Each number is 500 + 50 x the weight over the matrix's rms, rounded and kept within 0 to 999. Layers, rows and columns count from 0. Numbers have three digits each.

# v: layer 10 attention value, 128x128, rms 0.051, rows 36-95, columns 64-127
# o: layer 10 attention output (transposed), 128x128, rms 0.0636, rows 36-95, columns 64-127
# q: layer 10 attention query, 128x128, rms 0.0511, rows 64-103, columns 64-127
# k: layer 10 attention key, 128x128, rms 0.0512, rows 64-103, columns 64-127
v36:434439373423433527557505458589504599521527605559432380599409436505630476460389442574565480524526471557471564461470506499465516604597390518528490460551472498478482354611401413606446578547353510
o36:527496509502536455414498415513424491496489537551490542470438420481583471551574549621540651435432526486533512271375472624411452532675445459437392448425549468576560522442437473571520388517545454
v37:443479639448441604401319451530438486517511449376639657519536555476593436523439575514434503460441466544550476504527438495580539545545560372500439563559474422330461454500594464601454469645528485
o37:627547437565604580543568507416342527437430511549416419464428539459486488335349343584467469605422423466474599446593614505428543446534399551468483465542500577540461649474503487468437556539399482
v38:495555463467400477487588583611389606433497533546455476403409479494396464528392475415532576607509426538528610586485491411484500465512570448342535557522583370486516531473496373658592575543563420
o38:432536526473360579335541379457572524585414371545530466483551434533403454472506583551443493514450543476470513578432505470530449629507483551496430365493451578458546516545435463524489527472520387
v39:432489571497540478462543512509543447484445436488498407565594498454478381440623389547517522495458486513354476512499365571361411521515498330546461541596624558531540505498442475521574431462355342
o39:616583396305569521447408415545451619604453461474576507519429530522550487513421455480511460616486428584471407544489412565543482501418518369633525549557520401469320443489470559479417552481513594
v40:428398403361469432598430541376577519478521401375607511414388566487432493452543573449446582509469619481450562480559649428384589661421600419553526480580509471519484424512538445531491453512516349
o40:528522491387562538490413467422472560523445420447490578413578500549428604490584459557462430459377426555461423538458556470578459558588431569360559595621412528339520685672536663628616463647619483
v41:397521528498504489464574407409458511448411594420456533410588693501474485508600559582499582459646480459571459469572472480418380528479532467462454518348465522578570585463496488557479517360530355
o41:473520597542505624513349554525544481497348496599597553528541518561436570524419526522445380494471375517555496666555492529471529536475607471566522478418482560486509583675500383455440624367591465
v42:418516523495430589438574492415545524368463504396440554402335452448437524549526627534489575497462382478549633492548481511521530439565545491366595519405592479464346498542527437560515440506402454
o42:596537491557590518510461422395568543573592508598552438440471524508535488396476468582478448430468485408401430546535522447474472487383590563513524381574418582547521532405633420465491447468586338
v43:465412613500486398575562482496497452408392424472518438452616569550512478541557531360494667512486478505513550596512460601506619470528395559558453414418561373567481650426479550536435424387338526
o43:573523426536557502526519624517575597434508493516697527476414522540466465334454440578598389392440567558489545513587574529572453657440457585375519587478530449451556527529313527426537541517317503
v44:379500545546523418429523545406477545476445548503513532555438579436438411506418526514429393554453376480482504508557541436442479469578462555480493483444545442784422555508532518420510500619426340
o44:507421570474643487428524436476570313362589458482538561500505533503486524425628570519549480515567546562506432524625520387432502591478573525491550463376474554498467463399513599444501393543612589
v45:570529494442586435448576457473524549411558378500422570451418419525498481571463413423456545542436483578524609447459381442438461529501516555592465435537487550295527582469465670606552474526517565
o45:438517356583429474449561385450662480481441451590418468503452552447575532424529479434445512530573560559381397663497480531515634506566604514480511514570503528441587480444435456560512564617433515
v46:539520520378585470662434510551503380476468435404589525356399472400535579512513489369517410541548506444549586615516534541454597563484338546472362608476423551463488452473557493592462540448418520
o46:535515419458464528523512461464380485468648601540479553489536440496454457338597509491493366493571386435494504443465516609501499582450516572513568540486482412461581455513583478564457437565582563
v47:475559517500473512544498664494496484395520560440532449487554656385632468555506483497425508559587449461583530439615480277458490380389529493383440403503663443513544453581504574526514445591490602
o47:458561547411553556496481464471369581406575538461439504575388533609449539491531578583519504485476627483429610741540547460357560653445611478545452512478516490617477533528399433598373533447488464
v48:383560445462592457474563519580536506461524470536508535379512551602566588449497411489486574519458537556544452480538605533477495429529638494540464581486333407488539521473625436519455506504414503
o48:490462534553533577560488488493372515603679460543577497530479372498369494452594464436491475601443312521517501463620484449591501530574428585531454553467552420420451536578483594339528501532425477
v49:446400443428526558496542600606500562473477574519486575510603426501487644384647603524597427492508413512497498336485562569568489508502429537587484417341689581495472509462569523557430409495385476
o49:484467479596565674600560529470502510460539428515444372400523395515600567571557438607462455415491456518555512539495518568402454529369479576470398462559429435606346487468431510594467477582526610
v50:451530363547552624548523527510525479499601466522554453629296495434581521488486424498384571475589394599487514431501558555471345395417469569496534465411467431589523515475383519456496457522583443
o50:440496462560437541624471397457542539457518487538561615550446486525562520475525516554614503565476589589570465356413457497368490451511547446536486525543513486466609562524560490426485472582418568
v51:392582474578381507452487612472445532358488500620496537477536488470633383606661504435594418522467516508463451497445472575455510359460491499423431562502496553532454551473497610511472577428548529
o51:504549432530620442359404485606539503440532378612530549551423610489492609419510466595472479549489413549552535552341631535502405416403480515444464483477579552539461556529440526626516601471591328
v52:533466520520523420447394472421518497612512484412435540546515471540480631480466439554474457458419505411668677368613591567491571262487412557512562431592496542506500536514462494643563541709394490
o52:530475540562420498571484411478403561448564482613545596349423551338529575503376502484479451543554573515583603438624582483449536433497607525466600479602427525541528369521518545404465372516477536
v53:444392530441507426419453450478503405458506557626507638614486574445540400555503504322514514443430321490371416464595528476637567450391550444561493508588533457490499483531496498595534474499416636
o53:514622437506522298450403538526427562565555552493494444522505576532471443463615499504435492613689546563401663563537601514480547401505501462423530354392393270393446503590565593504438479518474487
v54:514380596608562528505441536555608529549571550460587287566531464437528620504498571558404558388528475534444596367527536500470611525359459489459516467599497521462550491534471586420442530475508419
o54:568497472413492531654464525394443561461417467410349442465457604533418576509544451433439541411472594486568428502545410540436555444593457442500590725483374452470557468467520522490510487565444475
v55:605543406531313416415591565515521487566530475530631607494514517549605403531477538542497550520395541527510492465470362515573514427490340487475559546556491584511570427515471482394334542481521408
o55:404537602424441500443626550569485620425600477465436619540425561493480522507476469442414512504542538490422435642499642547487544396457450527522502500404645545465441548645531516583544421470516648
v56:550472545463485495494413435604422470594540642479462481555408550537508443533466500508477531527547610449393533464533439538557538471449506431505500512416463583629560449496497482516689425580499544
o56:513346535470469454546470555526432458531500557471437487515572420434499437531378563538601464578590512469480377525632525479353449517454493590560478521617427461600574548450438611587621607494466452
v57:538660387528500437408497530558481480552498531478501624547454615451488561540544583525416540572546514527475393585484428613487548551475578400574419467550526487642602476406486520576461486450595436
o57:416563571501567503533478605430565580529388417525392533591490518522478444543499476511634532460454510630544534458567453640523419474510453539513458451524436485410409417512495557534414599597543526
v58:573537452514533573340506418629511503509429604503449436504484455496537478570569507529545607440576571483388576439619608591477615515506526391461375400425536419470633456447466379537499465494550453
o58:541453578495464691514437486494443602588527502410473541479620481441604527594431473656568456488404595438417410483392468556478388522576529538647410620434551365490603484502541561393516648447576523
v59:502603486468461516536569504521412430393531479524587404464501525453411422447666481483584506421611414483644479631579551556555622447399543493540581517473401572497556542425534459521549437597470538
o59:517518609431602543539432574428466496519445496526520655540479565421435546405424408525457518571515420453486595586476435444546557728594561455467695400387496538492539455387408555508322589494556479
v60:446405506634260543488423577580505522643492619505611458405549466474542519557473438470585570453478384601483430588536620418416591444551564494443567418445479505377501445435389543528523490405466534
o60:551478480489507510527324464386586409419622640466518438363504477568538560449442527491474590615551499517474482517341427494487381584616492514348546601423457516457477582529688456539299475426528459
v61:466469549486455536515525526489530583471498454562481513626494479489452514575510390492612449539517407482448560482398488470507465530637473519575395601536495527478599540396444489522590512538555395
o61:534517523413438379497503459399392504511558537536611471593402536479489475469426477628609547550538411549473343396455471579453541535413406506478530504605550564550511559518487462378503432449475523
v62:443481433506495476573464478558485480654611376432474352421446503427557441567398518523475453517679451473478467468459413568527572562476406429504433554436508584521459552652537409490445554459443517
o62:540575450594505501397462484510466547605465522450476544440512527455532417317316570393542521512471470515493414435590563568440408576444427450539474542436486554545637514481633504555433471364388462
v63:567346502575506571469521527475489550537531541509527504518405574543658468506504464490420474461543537509617493503398463587467567553498594603554506567571438388509532539477480530546550459407533302
o63:481521466336415484424416550513575509508444469602361435584420391379514571529471529412450531639501526529493460488522563481505419418437488579432621450416557537519480562561468452463474639558382540
q64:538511462539499451449436513541560445548388616408512460501441514584489498478506489493588532430504433430510463531500371478469466602524555540393483563462408498465560589536433430482438501419501465
k64:416527538509592457499435519485511499487370555411434495594446528480476534484498461457552576469457400504490517550380488582514450427462517482429450540486414511476585495513491418453389611429465455
q65:481425424523486500566538500495543556494462594494525431432593418467508485542606498483608446483543527486557496560431426504485533467533509579504606561422457510472420485445422582600388443533601539
k65:487447430539493504507480507393560399543530435580498427514582555488496472515424491482508503579568500560549525493507480564508477454544445483504412492506532528484495497553495424521459422482531493
q66:551518500550517504629426544423502496518496527438408525496536444499434434513542488547542555604542493440548488425451494421507511563563468523441503419454493546534625423468480475496484501415549534
k66:516498457509488440496422477419512477513486509482540497489526525508485608530464515490564590503485527482528480443532378452521572524572501474457479474403432492451507491441468464562617579448527465
q67:413487518476507434480544463520645495444453573508564555537394530479454496436442424535502565450475512572479505545545530589593506473459539486490548585534522642477445568463490524380467516477473521
k67:452434488418481445461516519504524564485463533525581570550515462566457528471449503517508588481475494508501451620566416568525533506478570460505492616537561641530417561485518564417579470504502508
q68:530455463510441425468532427512536521425417636538559455447517400518570452463522563525562485587547501444591515431461400482417545468466542479492438656525460550501464484453520509497424427441485460
k68:502442419563471493445432527437630455396374482518503529505451502530480523432512481522545531540555485513515509518508543519502571458495458491447411600597508606437557478512476487522531513536463466
q69:583526481517541471507563538581454493492482391560555526530575500537406414510527552542490531526480522574554535539562487476528490514489494512517485530551568435509503419440492404496528541483466531
k69:460558546504555444522506477464501447487549450404533466546550486519459496533527462482422480481566530588558426463465468432544538538462437504530532460487479493518439517422532481556530429530502558
q70:520450569577445378504424551616578403538495477625570466521440435472487550438540537410478474456468524436575499406515451487451400548515594490537439434440528553525489405500489529558482576469617470
k70:618448405529467395534378527537459558553521496520480429522516541455436497396488498448602495480464520435523491510476538423534402532498490495476413473504539498489478538535589576545519564436544513
q71:495465445579564429488478496539521555484521586420547553468501508529474554546515525521522511530445439456488439459493516547490542553509523585493496477485444442448544457536414474484562562544504481
k71:533442368519556518507503510510438443551520511374508579507558517522470532489473492459503446531499389544559424425520506482474537547541483526439540524463555504453473452455488508494470490457453506
q72:461510559543487573468519450471530584608574462575466568508421559486478509412549508580502510553479466522495456589489436527501500527450493448476398457467449403422508470635493509450529492505511553
k72:552526500543502488458462449494610615506507466516447573501510435499521457476490563561574545486557460504525423559579511455507501488432468472512420440504563454445521493533495550510517537442417547
q73:574517534534484469550565422446463520489493418635499510544398505553518483398552554506511462419554478517468465536541439480435519457453432574544442425517464461468558490488468499557463513486476449
k73:538586518498436476438577486457522543588510474555570520536445510575459485383495537605498377482560451420467575599479550487483536453447451525494421450479482378481510478509444460454538448486465528
q74:440569456547582492516452551478458489529573504532439476484545487449470461400496486520510485419515490557457496427520459445569514453517468525518511515480430467424455536512650573520495547481578516
k74:480536548552551549472481470432482488568577421550467497478453545569429443461501444490552572476502514533476524451463521443513553424524507533538540531509488506527520517456535528527521456388517533
q75:581528420500469470522451552420521522514504559490570462483463574498468490425484484543485491534530462488525400480556447575473522468616475588424463519465562488545479462562548545495557549491450592
k75:434555519469498530581481460496479544561471578532521489432424526413529445485529457561533517506434459532446462443511505487524534561496568555526534478424569564507396461440493607466552570460543582
q76:431511475483560577504537576459474563479407478503580531489483392431450556576552410510535482429463428500466498502487510564575436571449564436470543489542547490515479466521520538447451491466531469
k76:516537500553478487421481494525420584449502507405523475484479450562491525535508479519515596464489513512527516513544503547532444598525438479532430558533493470458426571588385546437415403540504553
q77:513450452517388393565614433518543633506453500584514530552572542400420509491463447545436577434599496497440568533533470483591568512507580492471516547533517428471515427503486516468399451501544520
k77:455409487591479436490516439492515573467484413598509604589566535529491519505472549490481555516620497540439557417527483519507565498591475472513455509544561408407474609548546460492440492530525519
q78:577502454465513511507468526464496338525500460524520451556571475540507486529474563491534536463491481536544517488450473558471416428523449571544473468492451518576537525608504357560512510519510438
k78:484510455461499482456514533442450359602498479447486496571521545440566426515452523371528531470530520485512596481521601482414463478515468593463589502473473535550520564440461471624527504459446535
q79:483517505544469440523531454525524499491404495604443490520442513418516519542541495490437542572482561455527472454532545648524392534503413529498512542515531522432477510501546482528452502514538403
k79:451506499520486501421458499541480474487459482539461452557427505483482591505569470520406480487510546509540370483556576571546444565451451537455571490510576570513418510524587464548510436550539539
q80:492518610502442516530528431451596628460549465562515564501532448541442497524580499543432452479538518406486578432495490485500559407469513516564528465526469481538510444602586486492517432482445504
k80:613497498549486538521594405444496480516437473545463549452590582457458494565608572504472539423544525519523540475511548477471522455512477458549522556520498477398481488546447475461537515519548483
q81:463550502447503564441554547464469266524547439544455519524490557481529536530594493425440429524533475614450544502581491508418472474516497496492565381552545516469399539510545408447492512554475543
k81:432451577504464532555527497538433456523570531476463460416576445463529427536558431497582441505552495418428489517429461549574524522509512506528565454476451490505465548424517514592459508659498528
q82:538468459525460464569482494487617690466436511479541501520592450502510518494504537544482444473518568480592499462443508515456559509542479423531493499435465526430528514597490525449519380531562523
k82:504529476489522519538534469518592536487445461544540469487548453476470415488490557469462461421504576485561521548532555506494463389497421493468421594516529428407496503627489391570462496436581441
q83:533542451491544575547450504526504435492448448540564555523510428509452450505494445446452561530404548597512509399573491434428666537464437490538513539427522558490417487576487566562480463527503536
k83:402538473522520529493515588452456648533493523502554509491567431498487429484477525502378539527533506523521508422509563585528614580574456513556508523454529463456503382488564536507476493520533501
q84:445520445435492456462532490477497566538467498537522506456516475515510539488506524547498546465495478544439468480577437386520540453492440543543546436504511552519472501543491541510609468548524505
k84:421576544592501494522510476472514596440451521476528550514522487411581546421496441525572516480564483441477600409472457479541496539509539486515471470447498529569494446575472558549477496490515442
q85:467477516463522499433488612535498518543425475530600545565493553524518509502431503506560533613670488554494515442453488402502600495348626515470554500458460537550481472496486496621517562424487566
k85:531455450465576563447525489567418567472456503549519520502504490554436492503489512566494606532587541572544499520419436455549530443404550590442573561455472502524521488556479541683468473468456488
q86:498460443539558607479452474503510468471530464607505497466493549501470606578521460552444578511464446490610467537417464552461525466429556532500450531435566622504414506497431429556476497494473493
k86:482523425490486519505519491493488515479619508523463510543518573558500535510518543506427486482492495572516471557433504548515514467452522621498532587582538482461482550450380370522514491511347530
q87:448521485460547511445534593451537572505549475450533556584496486476553607461499438498445474499547516474428444583512501525512390477468438452463539456488575528502474456561516404504524583496378609
k87:487518571436534467495579447513509569512495468453455540535465491505579560522554380489540512505443491544465549551464442436564531560384594520598660454456491434561462569452521488567513474497508499
q88:433445517457541479561512500520511429494495492495551491591505485438442541531458444600572531536439492377492529472436477506499553558556538524388454569420451412581513507433474494461492478447511509
k88:558371461471499440482474560447555380489486496519531453548453493451442525491462431515541564473478461581504519504559453523563468547557505491478456502479482438410500527453563475500417510524502491
q89:517580537440539418519374553521500440491587537418460571489473445380392481452429552495533547558478481512482554495544497473409525532473487573519480457518484432475562478527416520471417461462466420
k89:537496496445528556508418495418434499472586457397400508479512473510526486480527519503492509545492492509431432494573443473474470435562476446485501433539519417570590501467415447485456521498528567
q90:474442478439499454445511511480489440477483550512497475469496531442501457540520540467458481504478503453493541516426601578526489500520536480517512447433495463499479477514439559437542601488457553
k90:502462473506505495436421483506597448489515527462413513470556556614471398477422508485455458382439563486537538499416531511583435550525546538500447482496508502544581483493497491436559490532532470
q91:560495499546545592519482561411592394472534517525445522542486561465543454515451524554522521553516460540458479546437547437524516397482556484530595509422465534434515505503463475550497456366470456
k91:461551502509529561517422510438525487578581566495511573474473450479504506573436443427585501574497579480438426465477452378512619413460462530412548478543531536573463498573575487525489427481526458
q92:506418583535454475496472521412463413550538493575413469526458530447431463524563463511533520523485537539523478459602504608513458601555454452565481366593529407491524570456544463442448612549507548
k92:448491507497442462513521492546483572490628496550523503523512513347422526490512397510476427509482548487506496506522457545500503508535521436452509422482491432464530531401564555468523518391508552
q93:519468561504508475499446392573403523455515452520436547528466498451443653506459455551521510487416453573546438529621466549511401593547519489567474545510584421496531471357456597450439508465490520
k93:360454617479551505464492445494472503529561514489464532468430560461449595545468439585512504553509510462474496535572462550587396653492487478483475534528590494509581491404483468458547605485501569
q94:448539492547410460521512494518482601534485467541470448433502453444534477461587497455499528541455506515464547463471503487573564476566565490583511468435399421525475493512452482435477440396458494
k94:523538525491482425475419523467511480515503479453512478499510477559464489517576569423493548514502509473500508496467507545562431437545482484519461466488444615444484457527496544537439542448500521
q95:550447451435458358518572440525447626466435465528440492521529563457544498551506518565573507470524468469519536488462508543486535430471472436480499426461466552488453505421464549468473502547460545
k95:511499460600352539442509481551483607498486462556516574449439549571525565536536535443523518407495542509441523517546539502531482516510431494500440443632479453504479501516493440522474563480490424
v64:539499553540452469525488468495496578496436525554453513491532515535463509512530548419470446497526550495494498459458549439492496545529472504497491484499492496490442455472471517469507530498569386
o64:547519491486482490565529447513515503478427485500500458466584518499517519474535481465538529462524495486516532476456445476544510519513551490466472442464471590506482526533519494547476570590604408
v65:517474491418424499532493444540517553486533498497475514564463530550464514508506502488503482537555540537471456474490517502519518467479510524463489508469536481532440495537489550570503539586453450
o65:408492553491442494511584516492409559485554446548481458463516477469501531497510481503490475471502485465483407534501593541483472590509448511446507425589582465565583562437556531539596512540521507
v66:542549484505595596436463468504468532536553495474503455547566440531520465535560474467452510386449415557492475552538588544459511399460474463474471473524575505414343531548522475461503502474419540
o66:516475515517513535412474582522405745515617533463453465454524465471571501482452541490446436520448497485459471509466653503466494477501444482642555548545486364569539463435457506473492475488383590
v67:520441454487471478497490544547523473452552516468467519504536542534511480548491503428462528501472492519524526472483497510516520463501499524561451450551465494528551500487500512497542536471533463
o67:547527461458506492563471506560495506465490504517441508510509605557490499528476461456449517480417491545493479517511476522493528480557521476457525510420547572462465475502528485441495571505523458
v68:501533492532577495496506533487540473491481540467491532559516495479486484511465473488503510479435499506490485485524483508466549536522547507556572511489498412499506509524507533476537562481480601
o68:537525448544532510570478573536466530513526527447567493514473524480463414519479513501523486525494500524502477482500568518498501482499506590489441473462506524470465471557450561459564438467467459
v69:511524551494476533511548412424516512494523516520436527505481533508468488492475540443458519498515525497537473527518531508507370486477519516511520507500552494498409479498526500495566516481501451
o69:512526489500509488503487447444460589451580489493494521440504462459510527459457569500523553448471490472410547519514581516566435527469482480496479410531536507478482512498533499419499473528493448
v70:487567527467505524498474519491487454487461405566437422438492520492517458452508462495472538524470523538457414431564509483530474492480587493458452472477531507503509516552505522538435507523487537
o70:525557467546453505393572567534530415547467413562454545470435477486530531513493484556459589530487520459472492482487548461467485440449497500607448498534538553552395457503476501546495551482451542
v71:556464460560483440525510498509466445543532529469519526562536510481551485474534481513498492438468489514500528541464516541553512513499537537503444484481489452551503436399482465561548506480516577
o71:524444451487479466609464520461451498530477536571508550494519511494578525496476430520467522520502578572495496469531542526462512514525425537449498538476539549473442490526536451488498438516524517
v72:526484491495432468537488475466544529466514503496476511549522517487471492584508507479500509487531504552541483505480505515479533570508511445492542529509485475525582474509463525538426450565503483
o72:459469476526526477497536546443495365468478464450460423556557518468473540534514517443569520525560480494516492478516481444546607495579461460462527519508468516458558506512499503481499462577521454
v73:487513521481522547467494558536434483529498485398524497490489529513489501515495509433429482506519549552562455382445537522500489504544544477530569482464523495479523439528599488497473483517506491
o73:505459516495471617466456462537451397490559469555502487565536506458482498507500535424443501475513483546493540485527554582515493552464505552443532528482582552454444474469488463482508497495554521
v74:516450495549477534521496556556523568521460464500469458533476466555400519524518500500496498466507550513502542496464468519495502509485505505552469542480518484494518467459498545487480538434499447
o74:520451406517561420461541522529515500531484481511491468503516534561380542511572470497454452476546514481584507535489481451557520480496460471453494608494528490485475471480538493500482537466510475
v75:494523529423576506468424488541516564477464473555514515569442540585504482452512470456468538483500448503535489471460528517561523487509492508478394438493522485539482527461537533494434479490526464
o75:461538557499505543495492476553473548459461507578533494504471485479526603516515521563480467508520531465516443488566518482461484504542476445522532495417506488506503498442558513486569471485504533
v76:532536501515539471483462452536445462518565473503514586454561436503458556557430451537507513507513488508536499529471455454466474591590472537515500523439443501494450567526553471507483514490494428
o76:514504454569524538466532423453505508447460476488485476560513558526465453472416497464477552504537489538504451434473497510498537505462490512464497569517456517439466513532578586520478451497510503
v77:515505524419504497426485506435519500539504480557465493483472434459519549508555505525456458492488452525516554506514518504436523500500559522555526396530501575505525536476582508492559549417496477
o77:458542506512535398422504551518444640483481492502473499464429506445498504385506516420498469489491446500452542521576518547458519523499523531499573449495478534453520457493565474447489563424495570
v78:515481496547515499502481518483467500483477485479507509505502497523451495478548550477462503531504487462556510534474421591464481408449459481473498468557501411590446542549529471469473460524446540
o78:512516451510540547518510504453471579544546408531476486475557536536525496548561500492533441479503519492552532557477473510472442450546488488528460465475462489461472505467484483543495469553470460
v79:506457497494510479534482446569536462480452578397522491499493426530467461468546543495457493476504551504460524432489448472538465614592557472457495520477460443552509519470514584554446481471554486
o79:501480429502560588520487516427494363476421470446546442573473569455489552514484461509569488491437521419504529416522404520543467538585462497497510539487480626486531489451579594546533485596601487
v80:567464530448543465485528454519516513374538551451453487467522494483395551485561544496525438531556429468508474521488519547502533504576520485475539557496481544529542462464427502545488464546524517
o80:519432534455471522478554518439497333453461539451560475496501531511482540537515444513581498506479479489529506514490506563468528499508466435513432476525448582462514508455517522513493508572516410
v81:510454503434533511477486470494486482569436496454562543515568491447445539540481462452429499497484505467524564487518437523536500547567442512484482461516481429482554541485448497526514513432495517
o81:513484437555515535483536550524513502516500464447426477560525529493522514506443488482457516446450504490578534477497530505506492499471522487480478426416531552490496482519500481466481406514543556
v82:552519490488447462507493519520536578548453535538511495542572511443473496443501528482522542482457480471518491525428508454450595526526436521480509527488498462518626491446531506468551489524537501
o82:573440488402559504531528554464539522488501497499523544593602498455521536511492439520513557514563478492527534469466444470503524490500487484427595520475457608521587519586469503503504481517494420
v83:425530513557517471567443441544438456467595494505501511467487509505472469461552488513614507512554437474556515471579496443490443519562549517541517477507485469485513525487503577492461476548526496
o83:488543431510465537548433420464532412477497485485499439387547545548556532570440511478491525548495496469532522475550483501485463510590467485552497540508491532576473521531527535474496410512474519
v84:515484505538486485513423503537483503482477520495519562485488508516523513475462527497499484426466498521515525448532448487457570512533477481507490493523438575470558508481531502426532568505490527
o84:514526524428527523487472547460488452471484534462471457475536530501493498561509500528507528469459581493516465475436455500448508430504491527454536546456474601547480471541518560561529520505541489
v85:554518492498517475553509470496523471512504508526574542434543480497535420506451498548499510523536503528567463534455537464436513573522529493485477456551551516479491532517465491551515479478440569
o85:477483522455499465472407515525482539458520463469544491548466469515533549529518423461514531528526527547456507532505467492473463560515554453467566477450512545516481515461418457545438455484421454
v86:523439484480526492491481529577510457499521511504521515421511491509508562509483518532525513525548514476468470494508522488514453565489546563422457476500493458469535499471500571467534482491526502
o86:461469497497540503505502553483538314484494512479495465505437542487541532458509459531470493485545569544521543524389480513467462488474527493543469510465472525516489432534529460558504446592490519
v87:488440424499480501465497490492523416426530501497523531438507508452521507530544536480574521493472531528486501496522540498470468520487615542451440501532522471469447512491444472551466525512419504
o87:452437455512448466497504519533517487477456517495500531514463510507502507609538523530486481542450441507543526522531476518486534460517538484557524587497540522506464459573522472510468439530481490
v88:539534527567522535465457458492465492480580519561517441456428586496496547481499500445494535559442462464451506544428469596497481423467421454553449487591515528509381580519458484504504527590406526
o88:483536571451510520394543492505486654542554536449457501461467546489587449401478583536515469549506480497543445572552561592462496512462416542525449498510534396467474538478421532501563490554483534
v89:481445483509489413484496449508533452507454451488492488539495516477508488544448536511530515515535477471555510484521506496457539457532577479461600519471553532473510524507436479505504480543508524
o89:457426527422471485518551494553521408490484549443523435446501477550536480542460468452587505496461567464536516480483368482471568490498571513480514459509454473496498568463499552488467518524535484
v90:538450514518497487559470554545499452435425540449517506584515515446521499531522456489500527487530516511499502528499506504566434566438491440465539529513474529504487490484469515528556572521521559
o90:458478421426516487519518494477530398537485538463565485488537536553467383510487433520530452446531573573461517470529461571509521553506500501461550447439442460469498570558544580466527539627488496
v91:503522508514484494494540416547439549470513523508534595509485506534445542527538519607552504508505484454515487442530427522518486586555503500408558545477526499485488447487424505495446524529529533
o91:520500445520542535499538437420477443425468538512542457489494474546530493489438485488505496591540456492554507527449486509496514477476512523376509486508487536488524499482460514575495411576527449
v92:475524515517530549446525537523438430504501421544536528493489570567455510486443507481519505528487514530523498494582529542508446539513531457520451423485512522496468466495483559446532524537486509
o92:505476475477544543472560497580492404529568518507488402514553507506514489474472519480509520571552486536508527572519538449542395474422499426555557409484500486555493486469523477515425520450472528
v93:512546522528492511448468487550544377467515537509494515539508521542521545511459448499568480477451467489506566462514511504467598499484433396524491503536537509482467502537500505552534495485507473
o93:476455512536550538510568429509483454499532469513486570531497568499497508473450395496484455505415521491489490470539483507519558491470529529518445561434469440501482521480469556482519478511522472
v94:516563530537429456496433532469469516511544587428496569503571474480462475628482486537480552553508492487497524484452488486545537567535529513424486540473453529526522433492544507520459479467559500
o94:532470468458567494548535463511533392519459549470490518517528528493504462539491513468474502497448500473537472464420458465458562566502533502447441563520516577546533516405507448538531499489546426
v95:475352487471470509574456499500551452533452501471491505532602438465465542565512510506520564473530531437502506477500481512424506564504550455495513531426481530514530442414553527467497504449551479
o95:473415442543459496559483568544501452504443488498502492526507583516455524599586486426534526366448487487497507467442461513516534541561544514467550535545470575521491528511572474501543535463539494
q96:534498524588500544431466501507535514507493500528541467490576494461536519500485538543516533506420459479458502493413520498474480538452513520473511495502473479461535474535458522446463498444475480
k96:543520423563489532422489501490545466514519495561522461491517595554481504558497547470444461515458465565545464519497506469453463482500437487590414458628490430464566399531498440438470567469533531
q97:530491588453488480517541459573487537511603394507486533524482468536506442557494544478513533563444489463504498524540508433521494457405533551549525489459545510559477447503533512528448508517491431
k97:536516590434462555530521418523495517451491445511530536496499489531500462523480492465501577472524468499499492492528521548513436455448537498456492482514573505524552406531535472507443443532398474
q98:473434461485506484478483535547480550539485537467507560492525499457546494488456468481520535489483511598455500563442564469541550489466560489438456555590465500496466494521543524521483422573524510
k98:460498439503507507457479492529449448496457461519580571489512485556513482495510518477511442470502462589505519474493539524531518536508534507505494521603554516488546501524501461560475538556472433
q99:495448513457510477517535576541540578499459563500526435546544533525504488557479521531489506560493481498459535489500559434498538425446508490488533440542427498457418496533547431524450446416568566
k99:536465454440516477566548443545466426415421416558533528577497531451534469529498512507489515516535517513514520429604527506505477437511528446522522468502458474486536550489469514457500469540527470
q100:527494482584487517537494465443439421551512455628481502541451577485365469458479452504518466488509551522450487474514524528521486476513511543495518508493470505436511537487538557530473562445557479
k100:487502566485576479459472461518513500534506477454484541482432585509505505472522513572533474527585486537485496559461474435456509480490469479473501448508476471509447512505488619567526557450636517
q101:499501519519493531522531545510534584487494446453533567505536498431674577465491486544510510553452486511478454520488519485623506493555463446516527489457435472470506564504520518520502493537557599
k101:503505514527525486487503539450504455486548456538568438428474484452497535523464540589470551519527462493434424580537488492623488456537566484566545525544530485483524480571430488484438479581469448
q102:464456463543475505443582469482543528532438570475476531560463506484544526462483492479483475434539531573470584597403567397500536522484596447536522511493543527484466481546526620479559473420403556
k102:580444503502495426465479489455510478537484461512465464630460478599564544470432597463490538500448559504519473538505526449525476453445507491431488521598498459462497486547473497533516495465487481
q103:444533457540510475551476514504527512534492454543436464482572474510525469469486501528511472502527490458402512421482480383516529482584474572493490400593574519499545492490525514560518521508466506
k103:511543449520469466638488490490523551510490514482493500503506450538446527522521525502478525589482520425480508451477525506411584491520496521561452388461486573496462492506513551520470495502558526